Weights of a small GPT-style language model, trained from scratch on English Wikipedia.
Size: width 512, vocabulary 36094, 70M parameters.
Architecture: RMSNorm before each block, rotary positions, no biases in attention or MLP, untied embeddings, normalized queries and keys, local attention windows, shifted keys, capped logits.
Training: a variant of Adam for these matrices, 492M tokens, 3753 steps.
Each number is 128 + 32 x the weight over its row's rms, rounded and kept within 0 to 255. Layers, rows and columns count from 0. Numbers have three digits each. The size before them is the row's rms in percent of the matrix's.

# layer 5 MLP up, 2048x512, rms 0.0453, rows 630-835, columns 96-127
093:132099189133144150107114140119174119106110073165113156086115108137098143152114097100045157149125
099:076071063102141168159076202124169120094152111159141145104023127131104098146125126163102098110076
102:143130078118153156180126170174183107096150112121089110127115099104146139108124182097144164148139
093:147108168181143083153122111140122130125133105188094136150149091121121130131178063132107130076140
109:160111147101125175141099115130094100132139159177167145108092152147151145134139161123153129111083
103:127114103107125126162145135158125133083182092131158103135137145175120153148124130112142134163077
102:142152133138134122177132148138104130087101138148137123157153113169140017145091123071087154122032
101:129105167105124142120108140145144140100071145157126084166076136124164137181114144116111155109169
103:130111139109168117137098141119187120117102129144108118152154111115158121131110159143115103161171
093:063123120114139220110111141141099152143131116140198116114085130167066129077076094118117124087129
097:204117195100079100137127157076088110114190114103115164102106147143118121093076145158073166122178
102:163175193137129134097087132117078141117064140102152061077097175088162115040095141143149144060098
102:101150084143111075149079217132142128084103091132086129112174094138114098137118150149096167123138
105:095148099139158094162124164148128192141165092140127101092122135139124155082123133153094096120123
106:137167148149078132138120149085134135094097094145062092124148155100125087093092144123166132094143
090:144162142132126112201143101145118151118106101133176146093055106112155131126094128133151085112093
096:131087094150103134151083145108098154079148151150187125091136150157124157053110102074114143141067
097:138134088142112107117167138088114146070163090159127155088142121117147069169125168175114092161157
102:175146165177107083136080120154124087094141167106076095142125146125138186169106138133056071103177
097:129168160146109113118130208107183179119130112142127109132045134148126122099146105152122131153127
099:139102048186110120081121189128167134091112139183111139128159108130109096087089092192105151154107
098:101103070102157093150141123117105128111101093145128099161080147150094096166121173114126200115122
099:132121162077092149145111142119128099138101152102122166169124149120123076110143183108079088077109
108:192133131117071152105157124136147151125106085129131116129059149119136116110151135099094051122101
107:128130125104043125142135147147048127091127151161185162077152119134100153172134104171130109163125
098:106145160088119146128120125118161120135131160126104107157138092131150102154107158135059154149131
101:086139155172104137147024181067134087132099149112156124108117110132099134108120150128121158116140
102:115102152100135099103086185149099144108151107183157152122115134078141107169072152083078091073185
102:149134155125154103132127140133147123105148103172170136106126155079105138148104124069051165113165
101:103178132080115110151151125108161120150099101137162118081126154154119127117084172121077127118134
100:173135069154127097161171151073086115101138164105055133083138118175127127105143134144087096157121
098:103127139105087131101111055144122124149123129099106148090127085144125128135081186146129157091129
093:111171127122156135139098096172139096093118078142138128191149032168139105136103159199115144112193
098:113093092128170119126084133077139113143148126098137137100165179102036116158100149124093099151125
102:159142167121111154088144118141087155067149140134085110129152164087106140121102158075155155138139
109:174124146171130129138125198074158134132115067116130048088152099068091139119146124163132150093141
106:105161112095123106129106120068113133142106129160164172141074100143158132168151108235138146097119
105:127083163067115105117092169035123141136108130181104135132145123130112142048102079079128110144149
095:091071111122078097115072097108127117074100137110079131144058155104099135155116118160112176143136
104:129183120111077095092162131119127063138143065163111139162185185137101091055069136140106097107118
092:128153071067139147173093124084177163130098142137129192149146129148167140097108125131115135157168
096:077155083115123101110135134121159154133114155100086121116151146071082127116127106102129118122075
098:063180134129138164183171178159146126151057137066136112181092076106106160141102098171139208143117
092:101142101116124105112112168086181040086102149119158066142118163165150135156156142134087133183105
105:110230087125088122112107142085140128116107129158094173109087100134128097102131139153103145062194
096:180099117162109075113147169135107069100173137167146137149155136093079109160184090159121111168127
098:072157195107069112169125136167134136141148124196079155079110173152151148122116169141113152131147
097:137121117128075093134166186137091118096108127163078163121136143118088146125087160178129184073136
104:117133115054105133142108119181147132115091094152063154113098131132137127121113137167103159112109
110:157136134136124110098058136073112100127117113144116148086136147172167119189158122139092141153123
097:166148115141081072139140077134122187103165091139176113091144160117158141112109130126107113075139
117:131138154172140135081152086137083125103164073107140098176180112138134124121086147082113134025135
104:152186147106142170135071113169137145128148154139175220155130174116088075103106139194121085131147
099:177172121153125127096098100104164060172110171110069101076110190163157154170094079130088122139075
106:113110128114128121127107156083111149100096049074124077147096095121162156129119117085112042122065
101:181151125092125156170127097133116167083127093094101132120101145131124104126147160170127171135115
097:118135147141097133121061135151093083081164158184169100130120118107140153145077133170128122146120
100:126140125068136067143139141165080160138131071147124182140160113151087090107121147127118123088141
101:102132041135127141105135094164146087086133073114150134178129109090179118154102141127078141081134
101:119118136137079089122064208150124138131120162115082151080138109122114112161091062143073114108061
101:124151164124102151124128120143136089159118101152109106104209096156182168117130148143095122139123
103:128161122099133180120107195150135160121118139170140148105121094138153143117098158155113110176162
102:162131141112117141100112125108140116128186113196114118124093137141163111092108143166130108083132
104:126157170132151158100060152115137158147148134201115133093180138115090112167056130107130142077163
098:083107152040159090076126147089122161146172092118107151133103122150198125141145158141135142073124
098:182110087109070202081076153132146134113124080134139168097076116101155098097130220134119180120146
094:153163081095132081110123143042124095090122124157088128094092166078153180115153115109106123122153
098:118107108113098132153104077218171083132149106153161093119076102099190105149121177140106125143092
097:123150160084142181142177210115109164055109130108086084111111132157059123155086130135109099113167
099:101129089181145129099112119069117095118054113112130135118063104131162149092103090072130177128072
099:021102159104131090146150150130157151114154151123132156112171117113115110096107157109104088110086
094:131192152079134172195127103154125177130170137111112136157062144079129086155149137087109052107124
101:137111128155153185134144087175132109088166070099174103124114172112085125056079148135134148135124
098:142080202120156094212152132133152136100174108170141112141079175128086154084141157188098124145153
101:104151130116119146100056108175148130105131116128159104114144142160122131175144106119100146166097
092:122143172106151123152150154085140128123128091163079159089118123127134092073096139099121070156111
099:147163123164142142119128198088049098127102093192135101102096148184122119124125103119085154134147
097:128130099118164132102132115181154173124129110188113145140133130173135100110117175152073137067096
097:113182115093145132162110094170121153121156148168130173104109145136195012137112155069074153073136
100:107159123085089139058141100155122169147107127136105163103098196150187162128082123150143083163126
105:091194120085114085105111152078087185084036111104118109109132147151144154163080093139082167128126
089:139220112127125120057098145140121130109153122137133123112150106091115112136092139121096117130171
101:144096091095154135136071111126142115125122120143147101106082107183157165102140174124120077135109
097:159100132140127113138098108163093124148135089105109056079125070128169052159131112080096108064105
095:150127098086095099142138113115130134132089119143103166119091098162130065184153154140120132091153
101:160151112122087134154130107152144065104128154116144154098121130128089061080127144126093136111132
106:118190174159097143158144092201114129115122069146070097112121129144093144046097129083144135113144
103:134177101128118115130127096089126135119118180140139098114170134171106127049089090180133144108118
096:168171097133129136139104118133091151141128153117150154150123130117145065164109122136155157128154
109:126123120152127104158205060135132161124093175140137123093147113210124122203109208110083117109052
098:159103125094108122187143121155122101106159106166137088128096151147137107136049126163128152092100
104:147186187164122173143058215102119090114122142209134175073139138208071117102128136186129134140093
100:151120071113102076135143101065133134126099130173137199112120112161101090146081108109146136086124
093:113134151082163093098135149099122151141121125143100114134156116118199153120072145115125169145099
096:106160163120126154106095146094083131107058055125133118140116116173120120124141160147096106102145
115:138134149102138077155147173132166165109122101118081111129069114142087109100126147106066132096169
101:147131103113082074146082085093048126155124094126187097142119142133123113156060140164110161105140
103:099121191141143134144139164137169100112114150150052139129130164172072058122116100101132094062135
107:140159133112063114124165094123085133059094138147103098162099084137154116050117074150038129091164
093:185124197087094110133152073129206192093144144156161104157175147121122120203120160136150151070128
092:183180118144150094098110172140071146129206055157113103089141102132080127137088152134118101143114
096:125127132094146091143156151117118129105146107131129132113128138108112166132118077131125133093111
093:076110140086170129108102097141130129170144139137149118093130165120099136113147145163102105131141
098:137140063116086173197130130142119114093105092128089182110068111119125118139113088148110110143158
098:127080162107186125105149175090128149089129087138163105114114121151147138096143106104063111181143
112:104103182113112118154094183133142125094179118142165092119159136108122087135148110122063165087146
109:147094065089146079111092154110154185124083062127124114122135186178116100121140149126097102125077
102:063159120133147078156108119133075088071180165115137138121146161140130162091117110141076114216116
095:126127121108136150157130118164101135128095142152133087099075064170031113099136107140056172148135
090:147150161118152144153108123098102087125152140155087077029099105155091110112125125146182140129163
099:087141183112142151121137154118129145106123185073107143111125094123175163095105135124135095164130
106:170139113055135117155120130080144143135118161127079168087128090089165108152077196138130114099067
101:158105145183134130126138144053143124112137135085138112135153117157075077120120103182128122124102
102:152138095038148181165111098154081135074172127162124104115083102167153123115138163130082083118116
100:084124104183173156092042157113115116123109165148106144158108091155109055085107161214094228120112
090:100096135099026177130118103140148128107127109142166169124180184145136152085131103142094149121090
101:143149153110141070107129115104122140140111086122153105103098080131145141090118120146147119121092
106:137124088135172117147074195162099135109121090093128093129131120126099131117077190141121128072162
098:091187122102113120130150142134123115112107103158093094175138049123194105099130129156118081120144
103:109071186150106082183104152094107126106100112148208138088193171180074087099134087116118070124096
097:088130182077088110123133139088162208136129139127098132116098160152145122092141141115120182141086
096:123161152111114122096118162142105111116109148107083096148114132149121110125117107135100149086117
099:143162178063134140174109218070083123124091125158124117103123129136144041209039105095126142050109
085:193146157135188148112096130118176129126077111128127089112151141089069134164135141185128125164136
094:094075174154094109168171171130093107116119127121097088084137091139075016107103076159062110144115
098:167136135139075088159145137170116174097132082137087101116136079117156148135136117159142128142081
109:082145161094106069163142145094151162031144120130124175114107138086155101091166090175113116097169
094:161136096148155129156103168196175132089101133147108170059130093152106151164155147128101134121068
092:134116126110131158155094152124150093061130122083118145117178090116100100138162117111147158130152
100:125139129163120153064079148134135074186139152124130060134082131156126140117106090108117149128171
102:074183177105122135148081131065115227053120076104095051084143113110114150122123176176124093112120
097:124107173122172165138098177086088126094129052153152127086120166124117139112105166113113084114126
098:154167122132102106123124120069169165133138114143124123095083119133098080158152158168109162156105
111:117111120088054072108129163115107129143068086117118109077123131157134122077108118163126154122111
099:070149165121058073180143080118113102119067143167083129118127123117136135079123162132106138132146
108:104103089140117139121102113194096106113176127133096138127114173117109140148132124154110111091129
094:091139097143077152086065165136138081108154133123101243084155110170131032123038133130122157164083
099:114116071081088094127106115112053092075165113106105091124107189199111184144126138153094174143133
093:142096120134164159103115143120148130131130141115103150143114082157082146127078177151101169096173
095:129144132096168162123166119191148121114126091098190195129151121106117087153135147164114121111128
093:179137135090116110143090179160151131121095073136127117149128176113031112163146122143125142089112
100:154163109140124060123121101103108185129107131159116098164119187143155113125103154109085182124131
107:152079122088178105125085137131130143107143108173167161116139099117141138102129150170111100125077
103:151129066134151065133138142098133169138150189104129138169181197107138150141126140142103060129149
098:097200122181138114086101121110182147106180097171094162082166158092092139145102109159126182086116
096:144113110100125097205173094149147179106154164135165128116125102118110108170108134163138117129140
103:156138131165133129137149194138105146114157129148110174086112088181086083149139149180097146067180
103:164115133135041104140127106093148129132073125160137060133140117104125116158127160180116093096071
099:168129130060141114183108153137118157111122139166126088118145133184067051099099188081100165128121
090:186130119101167151106095129169201104131166114109088120158103148098117093170155132105107116160101
103:071152151133090069120174144126108125128076104185148087132209143150142129128128126160150135137075
104:123216085053116169135120189158130128098182119150126157104110112204155113104135118141123144101122
098:144183108105129166166133125083133127088154123135097153143090190088159126087126079123089104137151
101:151094109145070115073070131183146148089159107158102079170126111168105110076082077137141138111137
103:085123073156147155075131110027195088044107076145138133118076144091162152179166143127163147127132
091:094186062148113130128082153136113052122146142162156109156141108132093123138051197194092127142125
094:109101145144079118099179110120139097158160142169140112088081094174154104124054118145109171155108
108:160109126118113101167139125077143124136101124101123139137191030105130131148101199093090149120151
106:178145141052131172132121137115089143140105077145152098098143123162112118083109194087113134054139
102:086116157154107100164128130157091094143146065169102102073129117162084121122173167148132127079099
104:111135094148168109131107171066144143120126170139181161125118132147141136096073178124164088136184
103:162121159170155151096145132105180148097118166137127100115096106114117119089087121144119131085162
103:161145068081166139148122166070158160086090132135090163108149126146141141075135082093081132112112
098:101131050144135096105064108140154109118128122122157166143126128077107145141087126073115124108149
102:063156080150138118152098168082143159083093109116117146117093101141136118063120188137187168115147
095:162187108117062138124162187100124178151120112105182163092153141108121088117115121121146103179114
095:101176114073134103117093107122137166109109154124167069146159174112159121103181105129089127125158
102:113207046114079147153136175175150133112141084097097154111128144124159179124159175150099079160126
098:108115168085164111147110091064080179091091093145135083095143133118183146082147129106131116102138
095:138123151119150087122110122162145121097196112128113149131045099162091159128118110174145094134177
101:101142069117093121110111100074072154142190135142136058114156124100073138117121095123097144120137
108:098127165149105086142121130082136123066160158118077127106166122157142108120070128185099157123122
098:116165157113037154137118156130123189156074111177135114058124094196171126074128138098130188077078
104:061130095121135128172182127135060126124150065087111164126143175141127073094117104174149203098095
104:103137123157137076115158192072159096151120077083126094120098071104126164163098115149074060123127
100:140168079107103127181155124092080177090134100127152132125176090108104133146119158108130147116120
099:122137146099138136166134194154085188063140170189116115070107073117089106170106172185150114162131
098:099158109145107112137120096101109184137170069105140159137090149130085094081159132142087102066175
094:160115093098148135181147126118148126131082146099085140124134104185159121115150186166135125106083
102:174086093106127123093202102098128173138105107146128064149118088120125158125104104176084122071086
087:204125066119196170079131113146161148112144121114160102102077091059134106126127126151109090155142
097:081114094131158152134134156118121122159131160135086123170095099064123140104145054089119155106158
107:100121100138170081102142122098156123069110129142158154045114115152143101104139141107068145082150
105:118176144115109093163163133112081142150081161134084075097148113087141121130139160104149072139089
103:148124120129120039142093147119144078092149139168130130147119190109117108126155123135119114160137
101:098095110116055144133095118150137099175131007085163126128133054110101159097081147106101158102129
094:151159167110127174097145131108233092120090121144121072147055115149131089135131162200144152138132
100:104131133095119137199145148111099111105111132181132118106160122121095117123115100125186188102128
103:160132141148061124152181138143094199124170143106174151145121136126141121115103101115082157093145
097:066130126075107083143141095196154122150066102128133128129156129133130091146082191204123125136093
104:162187162121143124143084164118114124131112154138083161104107084107117161182167100150076068150131
099:102193137137148096098111140118151171124081022147109151054106124136116073126141103114144119156170
095:126144149149118150078104097130069110124134146153134118091090091102108113098131094168082120128156
102:124134183102125101130096158149156189146148092113043115071142113068123115137157151114067160130092
104:158161132085135077160068189093213083095138120149172127047059105203149138156132091191049170133132
095:139139171152069101123096127158166100110149139123133121076140169179076085123131126174089124081102
096:113111081141173116101084202172145100117148132080100140109110116150160128063167122193082090177126
095:163122129106176121157105134110162133165121118115179133134165092125110109121162063128092153130110
093:098178201108092116172124133101157205126098152121134091120153143151125109144096122120092120094085
109:109167149061108129071162122134140233134100126189095136107120163093163122181087132120109104082144
099:140138075114131164183136147072126113133165138101187108138196136116157119127094140117083169111108
099:146141122085128181110111146146116117099163128165127112117141095121161119143076103156127154098063
091:095180109108132136143102143074180099140101107153111107117094150158145114150096085128096093082106
100:163207096124117123110178104090085134122131150125116159056111139173115066141099149139138178108091
095:160079092128171164141167085073108100153156132138117117097074077153113067161118139152095110092141
105:134168103146133090116112129173168140135152107166127132124146193136168109100154159076134157152119
# layer 5 MLP down (transposed), 2048x512, rms 0.0289, rows 630-834, columns 96-127
094:130121143146149174100161118152109159117101163086153157106089103117133142083067056093104135119121
093:090147105108089148145147192083128159124192104131145163088111086146116176135093085081148160085090
105:080032153125145117127116038081074125116138081089170180104116173110096151113161124112140158188111
093:150141158153090136173195101141117098068176123114154147106052182163151137065142078191055137116142
109:102146098184131112106163113115142207169135109122162134091101114099112170138121099121102158130126
100:101128116171142146176119108132058090133112153083134112164155145113165154098089160119056105149134
100:119116106115083176097118085089091129124096146214152122132135069128187104162094182136136128159120
106:122182162139119128114105127136109155104112132087177114114120175119139093147161085130123109170116
101:146131127178148172079168112163145093090171121116137160099078078119138141118127183110142166145095
093:121144159125123114157159115138129168100153117108063098129127165101141070126119137154134096088131
098:140103121102097100102091152105115119088207067167101140170102109130097165143139148117142053163102
105:178135133197159095162145092111125148137172112128131103158169131135163119103113104095105108130119
104:127152157127128071125146181135143114113112171137114111158127128109144137168103144101145135142131
106:128126179090100124129173078121193145184107128184117149121155194147147082091116123179152140152096
109:208117141183099173133132106140132100125169114067163121160159168097093103154084154169097151197159
091:085123132112090152211155102140167121091170176136175141119149138139181156179152165103144127129183
097:100134145116171140126135118102132103121122115122103128142155144154168098081120106138068116176125
089:093163140100146090091107155146116032136129162151179058161132181151131084115079180113081163110145
103:113083091079136123169121096064095107109118138176182143137156139146111108127103177153172121137044
100:115114094045133106138159112203153091105114129153145157141148054144143102071168152114097082096140
102:112205125097161215155104179126180074127123097143133135154168176116124134218141116136130090156098
099:128159122145126159098156148168104120134144077128163141099149166084140089155178118152185142137092
096:038138088130144159148159120124131106134188123182175068150134103056111127103128149102189114144172
106:154130089127098206143089125130186114079129090151094099160093156163116135160148183099108125137180
109:174147110124184123097151173134144178080087127161107138137129108113153191124102105144153084138145
098:117145105094103108102121143152120123192131102139118190196145183101116078146095107133144133107164
097:117132105114156188127183160138116104147144168121111141138111153125103100089088208133110170161166
103:122107191166181189092121100137177124146141104122133144098115127172155095098133111079144137092103
098:126102099138190139133088186182194073113120128149176135117115100153161154115125102111156105140124
105:162162180122188115100112127108129151184135111174172134109124189145091103148129173139154166179078
101:161129145131144124207125114228171180194192127115112085119134117060134150137178110101123122112120
102:127123122145139094147122093122182155189109190119194118149130132037132156120127119096128059135162
088:100161087113149160098094130096105133119119123147153124107167104066130136078149110147099097141111
098:175124126166094113075137087140090145128141191107106113103129149155120100139116168152187132096151
103:139073129078131119133123133158152123206122131142152144101152174165116104083220195125138120055132
112:098128128092114081103126137161116166091112138120180146147209117120105125113132146121077129057169
105:100137155117124127142104189158105084172161197131124214146052136121204180145149149077133168197079
110:099143104145184114121172105174093075146078156131147137118168111137130170104147155131183131101175
091:059172136163152137143085194150116132174118198084160175123123055160164088125150145132125131106104
104:164166115123136132104131054105160141118073127128109089168144116164086197165156152167089182198135
091:156120171119159169109152118155144133106062068088127143149085187153092160163164127124187117147092
099:119106118151123075157125086141095196163112203098138094139101186181081143161142122124121091109178
097:208139125140189157139148090100163188164120114179121120132145124144147114080136100127095109149125
089:146182112150138216167151114157122109117109168100146191175172098040105130114104082082175133159139
100:091162238177151099138146137103125165167121105099139141114106120124105189110108088083172152108118
098:160134168121113170061137115109122110094176141075139172172141153141096118138167114119127175144118
100:157104145136178131162163116151148170161134152138136137127101192133167136135150160203173119127108
096:114159160112137137156130149113083107092142122157110088087120102163114126148165120134115097115198
105:134181106107154126102042095170170179143100067093105090131176146100136111082151146121152191159093
113:197059106161159077150148191118125074132149124175128168116133076087077116129133122218153108148094
095:148124183146168118153115163137131139120096092096168139068142124117140132124157147133152116160120
114:096160129124169143131148149092137109158141163141141141134132116122130125106168131175152123117139
107:143082168083118115160143117115143149129167127136192144161110162134129135089133142082115111106098
099:152098134157142094110176172155137165104170111197114103142127122120110136144163179202148160137137
108:114168094123218112076101151111152177204149145120121146123131107098116187106163154076187047144139
096:111147114109175166119104137152150151165106096153157141188171123108096141146130139078128187080197
088:098125163080147133072151117138152108159149097155114123153182129124132176160204198145159142121117
095:103130147173151078115115128121094092124123150116146108077131131118093170053145091126126121118153
106:164103180095136154126165097101066156165138147143133135172099160221121145153146084209149123183096
097:099117095112105126102145177127062129186152181138107191156155115116140130138151102166132184128131
098:152139135110144081174184137143069097148092177160064099115124141150114148045096075093086137097144
106:142112134138155128154145125167186097160085159130051101202093158133088143157137062141151081104080
101:136058073136147111081136183112085134124155078086043120088134161158114130191224114160207159106127
107:091055100153175110171121132103184178155091143167188151126093154080096119123100144101126079129177
100:140144113129137106093142167069094091156153093059159046151131149113159104078087099151059141143174
095:114158138150157134136163134163163145134113139135097092144122103194174173063082138159148166138141
092:098094160136140148149140166166089171120109127146121158105107146153059145172113137165173175061074
096:122134078075139101125148134218166090167172083139154077131175146094137150113102117136077136117139
091:091136149141106118111093176076162104083132114136193107176159130099162159118146105128109113134086
103:117115152144120199140128110142103156132144162046078177192117099175116136087124135074081087112089
102:163134143151161148156192086116173164083129135119123104060092162154172114190132071155107136107196
093:165117131119129190144125117132101102106106122126172118119180145135125126160113099105154136088108
098:099081117100152158145080149138173095121166143138122057113095161137077083148102177167126147101106
100:138133111087089125162125195106153149121106146154140107094189146075089117158084162140160154096174
101:111123139149164130133135135093110120149177138157058157086096119176099091111073181141047155186095
089:159125181088118128135140130213135118147148123096093111174121108144181099074123099103177078078159
101:156131183175171175137130106129128152134113106140098124129110096121146092165050139138130085160154
098:157097127131133118084076165154109154081166139185120152082146193178194052175124137135174151105122
094:119143137115121128173070123103154086076087150093107127092174156161149174214156089144109104183149
098:167183118173083150138103143178127105214117115118089125133133124120162117095116113066117126114132
103:087196112115134127158152098142140153177101135115168127110152080115196108094104137093162086145163
085:088120143097127139106156154101077149128111154161135093128138159077101104169122119144111057102113
101:112104137131129099143159171168144089098179104094137053132134143082149122132149128144150083096141
095:119135122153127137156109129141123105125104115117124117126161134129143160107125112140170155140119
092:114060103157115117140109119134112022114116150093112150134173112129101106140065159127115125100147
099:124063127102104167109177179121186105120184117087145158137181177217073158083138164155150150144093
101:135035170131128126118080151172112120087136086204105061125099125199136161105181134172112173098131
107:127133117125140103119139123168107161174161185110118125139098112152130121083121166130107072106082
093:052098087132110088135123147142166059125137108121104135038121125163126158103110106133089093131111
113:086139086182113115138086119149097113090135115092134170111173137161125097153164083120160127127125
095:131140140099110123150111120126085068176124158135195135111121049062130152119158145157177187134054
106:118150078105157082143130165129166057061146137128109138116156144107194110158105121186167167135176
100:083156157155178152132121156110123093155175076071190126082161114126137093155150147096114119153100
092:088112125175121088165110142125131112103084198160123148135094112146120090196112087131139126095113
096:084122100126107119148144167101110147061123122152105154107149109119145115097197116157135149149089
119:102139160103164088096140135125109198122181140101143138176128140171143107097157144150127132100200
104:143161126095142115079132129113103157097132158129106086138150088127180111086063136162089149136093
099:097148149046092181124117193134169111082172133143074123162138139106106142127115071078068081093107
108:165165172107103146122076058168124125063077213134091128157135128101151147179113146141146109105136
094:153100108163063116099119128133110066127100110118096144137133140155171108177200101074124111129105
087:185070118099094108058103149164116082153117118120134038112104121191109157081200091112125134116117
096:082101119135094107077130078153120194115145187137062159113157148129164165154112135100160177133137
093:108077128110131142143149166108144190141130133214148088167128109112107102169180189141090079135116
093:079099138129078158144140170079128097102172102130158152123121123078131209055133111104131144213134
098:124130118093100183102145154203090149130119136158172114130106106103114023111071089146177157078070
110:158137133104111127181147131161092104172152123133130157169167141148170106148152167156122116144071
112:165140129121133112132141190169104125082088119153107141120191164111099110082200158134153082113132
103:127143117054150110166119095105096118129098073152156148104060090120177160133110163088111103105113
099:130127132117157186128147192135171120138094179121160128133131129153107067102156173143123128133067
090:116082116133154088158166115166126089091167171150125139126170161127144136131160199083097118088134
099:159136109075121117116185138094101141151119137127111076043167145132086117135133112109129141124110
104:070110112159133089115117149090213135147169155102129145130110103124133122147100093078093111150144
098:183104137138109165177170123133154108122086090232132123207127126103128079136125048123124092136102
100:104134181149137107092136133149190128096165132149142150153103163132130120140094120086100136127177
099:131088140169164096111143136121137104165148109176100127101156141126168124132204159133136156130127
089:091093141054168136106157120159135127196161133172145146130148149158116085076092154122124136125129
104:142110142140145114141175127111138153141068205136133139099046145142089126093059146148147131131125
108:140182157076145094153117052127113122140091173092120111097145142120125134088144141137084086175172
100:179107136133166115082149103141222143133082129107111126113169143133101155136183117114173218186157
105:118113075136145097111114156160181151139106144148109101109103127105169206159100184127117132089026
094:124131121140093170125148161080095169138152141083099147109166106106100105128139078112101105177098
095:173099154176138161117124122135049167149126062100114103120149146092103081107141135150086153087105
099:110107141174127108121101078162162070158092114085154123148062156111121143118118139113114144080122
085:074097113137108061181157140167140081143144117119079134152090141114156120090113155155148156137087
098:140126128055124143121153142177129145131138110160113155107145120196154111108122129120073196115119
096:135128133104143181095122152085158131173104116091135108156185149156165118171089074150136135159101
111:148135168079132104149153146103169125151121095153160135128150194160099097135181096130073132100145
092:088144170106139172130122090135074122090128153121153111217141089101125128103097124095079056094142
090:150128177108099125115129100185072127137117147098135095146119170137159138167097134145120168162132
096:084106155163162107101123155142078129067142136156142137078160138121116086163106089097163148152151
107:112081170116169187172134072125099137141130138103105167154154090153210148104110112161138140124151
103:169103119125098139136156156150117143087143129118045179121122099095148140164120142133103134175079
099:154099096182161150111096139145140111124105101146057073117131130157048078118163132147153143125124
118:173137130163148067097146104133180109174181129145110125166117116085076222152122109087139145145129
096:069128160160164149138108074149162145152066140152108124133077093129123171113088125141124104093139
114:083088136090081104188152151123116104115090083132116155069145145129125130150165144100084127098118
094:093106165103131075157145105132158075168106132072171097184074093125071081154149094136122092147108
096:107097160170138196132130147108115068133151075158134099142176116127112170174177156068149090127162
096:071083094133093083177161109112159119133078128183173161125129175180099110124070159190143114162099
101:123135141135085140154124106161126166118127102130113124094172094063107148194108210123130104120138
094:101151098144166136104098096164108086122131110124148161092164133155117165120096225153173108154126
099:117161073136120087117084147177182120131107099135155080077181147169042128137144212100121155155113
112:125172084140210102147133146148132083165160112084132108095066117130175151098110166156109163103092
105:127123067137073122110089119150146162153147137071186131155191181159073151124145154103116129157170
099:160144139180143073114141121096176157099105093123222127150113112152104134123150108131080139121108
096:109178164218118136048053134108094150064136130150143191092160140102106116094137055108111132112131
104:099136137122089106162077107156141127138134137162106138138116073057175189097150157111154086132170
102:145101146114110142087167101120121113201092059124138131188135141131141122115111154128126126134122
101:104087106130104118101172096141139152117141129166166064091159054116145171103162175158056070121130
083:076114113051073090149157102068117188134114116173161117095105109144141139121075150124154155101144
101:144138106180098134097143104094163120090183160178132104183130099040115144149089087161166112135097
102:168082109140092146094136124184160075168098148126123096157124093103114096120101147087132126075070
094:123174122100164088130094119147167091163126102147149156097141050097157139131154082102131147121058
101:130169105126091071112160148193118119130080194157121108079142127094185101159125143130095121132076
103:053109076108143079109147144117163084075116100110182079165141107103083120085115048042108137097137
089:159143120170147166107114123066126129122130148148138108145149126141075089135153162130096068132137
092:096137110118101160133161149069166138107162131142193175129182103103188135091133055081084101115115
111:120086100084104125138172101127100117103121133120199107128149116102115140131120118137132076090089
111:093097100087125128130128097110145158149085134174133157171091071113093114146149171112131109178117
102:108122100167104104125134090144148131039097122160177094153119145121147112168177099168114085158143
108:132158140128155122116115152135162094158164098100120120165102087132143066083132160104093134139103
103:135151120131104074134168107147061090062095165161101140127165134158107127092158167088149136074121
104:130143109154136113148091102163074127173113127142119138139163118086148086066109084081147143114139
097:170116181153159113170133161097141099074127078156145152073237134118175069112183140134138109159139
099:137106135167125169105139148146090049082117146179123088095104118133165125137099119093179174164147
097:080112140137180151153197134114112141148103172145138177090151153130082097098067120182105140123150
098:099128102128155093123148099165121154182115141109105164148141142183139136140110130093137131123128
101:107109111178124133143111143160121163105173162112101167099108113063166094126124095117108075140136
099:102101065167157145121094180148104086091144126177088122093085117110134129094078090123084177083135
089:129144135129120153088089141121147139112091108139147089076175123143122079124165168160126162082090
103:091118161174155170152105083139087100159128172162101135148057130179125155102095128122099136098160
107:132108178129135081136122160128086182148077126089110112125132099111151135125053098139118137108134
096:140157129118180133104091128182147155148097036139131088149154094175115168044188051147167143140105
101:179126105147118118108101079136115106208177089170164143064130138093114111102134154084151108096114
108:166178119110174117192167081124057089094106050104150182135114068120125093102145216148097140189107
103:101136099139115160147137141118084120123130076135164145141154117121164148153164151070120070099117
094:135045174110164067157138057108135148132131116139109026111066053093104190178158092148091062116142
097:177146081144148122159121064124171077162097163075140104121088110130182127099166195115121108069214
091:185129198132147168108170150174089195134137151109159188130126119108177117118104140167105172115105
102:100113117128148093137127119059148113123121134169165087116157085155107105145142116061072079089113
088:120129112143094113124137137181077126125119098116121129088129157116138129116088159175163177104114
093:139161086113128096099196063125120107072081209099156092100093170168100134113142168105115147122110
112:085169193179110117171201134200118143124072157070113174145210153172164161152123117208142089089112
104:093128142167120110110096112101033173078140118149139138088153166145125119114090173165159124105094
099:068176134073083132110156167189117150151103079066141107087103145106133153173176132108148118071108
100:086110139177104145181100118092147042119123133149095084132081094068146124112081092116120118106125
092:145138157108172149144126153153083127115166164169067123083158164106081135147124093077128131128085
100:121182088129162079072144108117141186090130124126168105073110138121099169162081090135185131127193
104:163143079151083128135115135162153144118156153120112100089146057080163095159214132135113116133091
095:170066097172145170115121106130128191124066110119078131150146090143109147152123146115135130172161
100:127113129135165127151160061142116110114086148159140134120101107079206154097091114128088091098129
100:145120133113121134115118127078105108112128128167165096114142111131152135154117097149083140158094
094:103134182135168122119097116103118129142101134188149129158135202140082073093107138097166106099172
101:175142151114155153108137127168093158103125151145169150146119123151131186090108116165119125109124
106:156108149081117189148147132148150142154137123161128207170088140180123141155157149130097151130141
096:193134129172140174164092080160159149115175156126166209079075150125113136112149106099130142124121
100:131088089076132142073135147144118102110117067155136142071137110129118036089123148093085138126132
096:118077095166153112100160069150119105110134164111168087145160075100154125075114167098077133108111
089:187114082131098183093140139144098127156113129126160206172129124135128106124099149100098125131154
111:143110139136121087110131130092066130103142096196134143103113086077157169117121112121113128079099
100:135153129138082111107121139085191114079115088040156118113140134161158166139115166149080201097160
104:120079126111114148143089132159121156119128109173088087160139162093092087082125126160128082153118
088:073112128138119159156172157127134204153152182122176150057128157135117142130148168089136166179126
102:093117144119130045153151156105180103114135113157129163158102151145105110175114152155122139107141
091:139139151135114116123131019100196048107093161162103142134121068105185108171151125115103122110117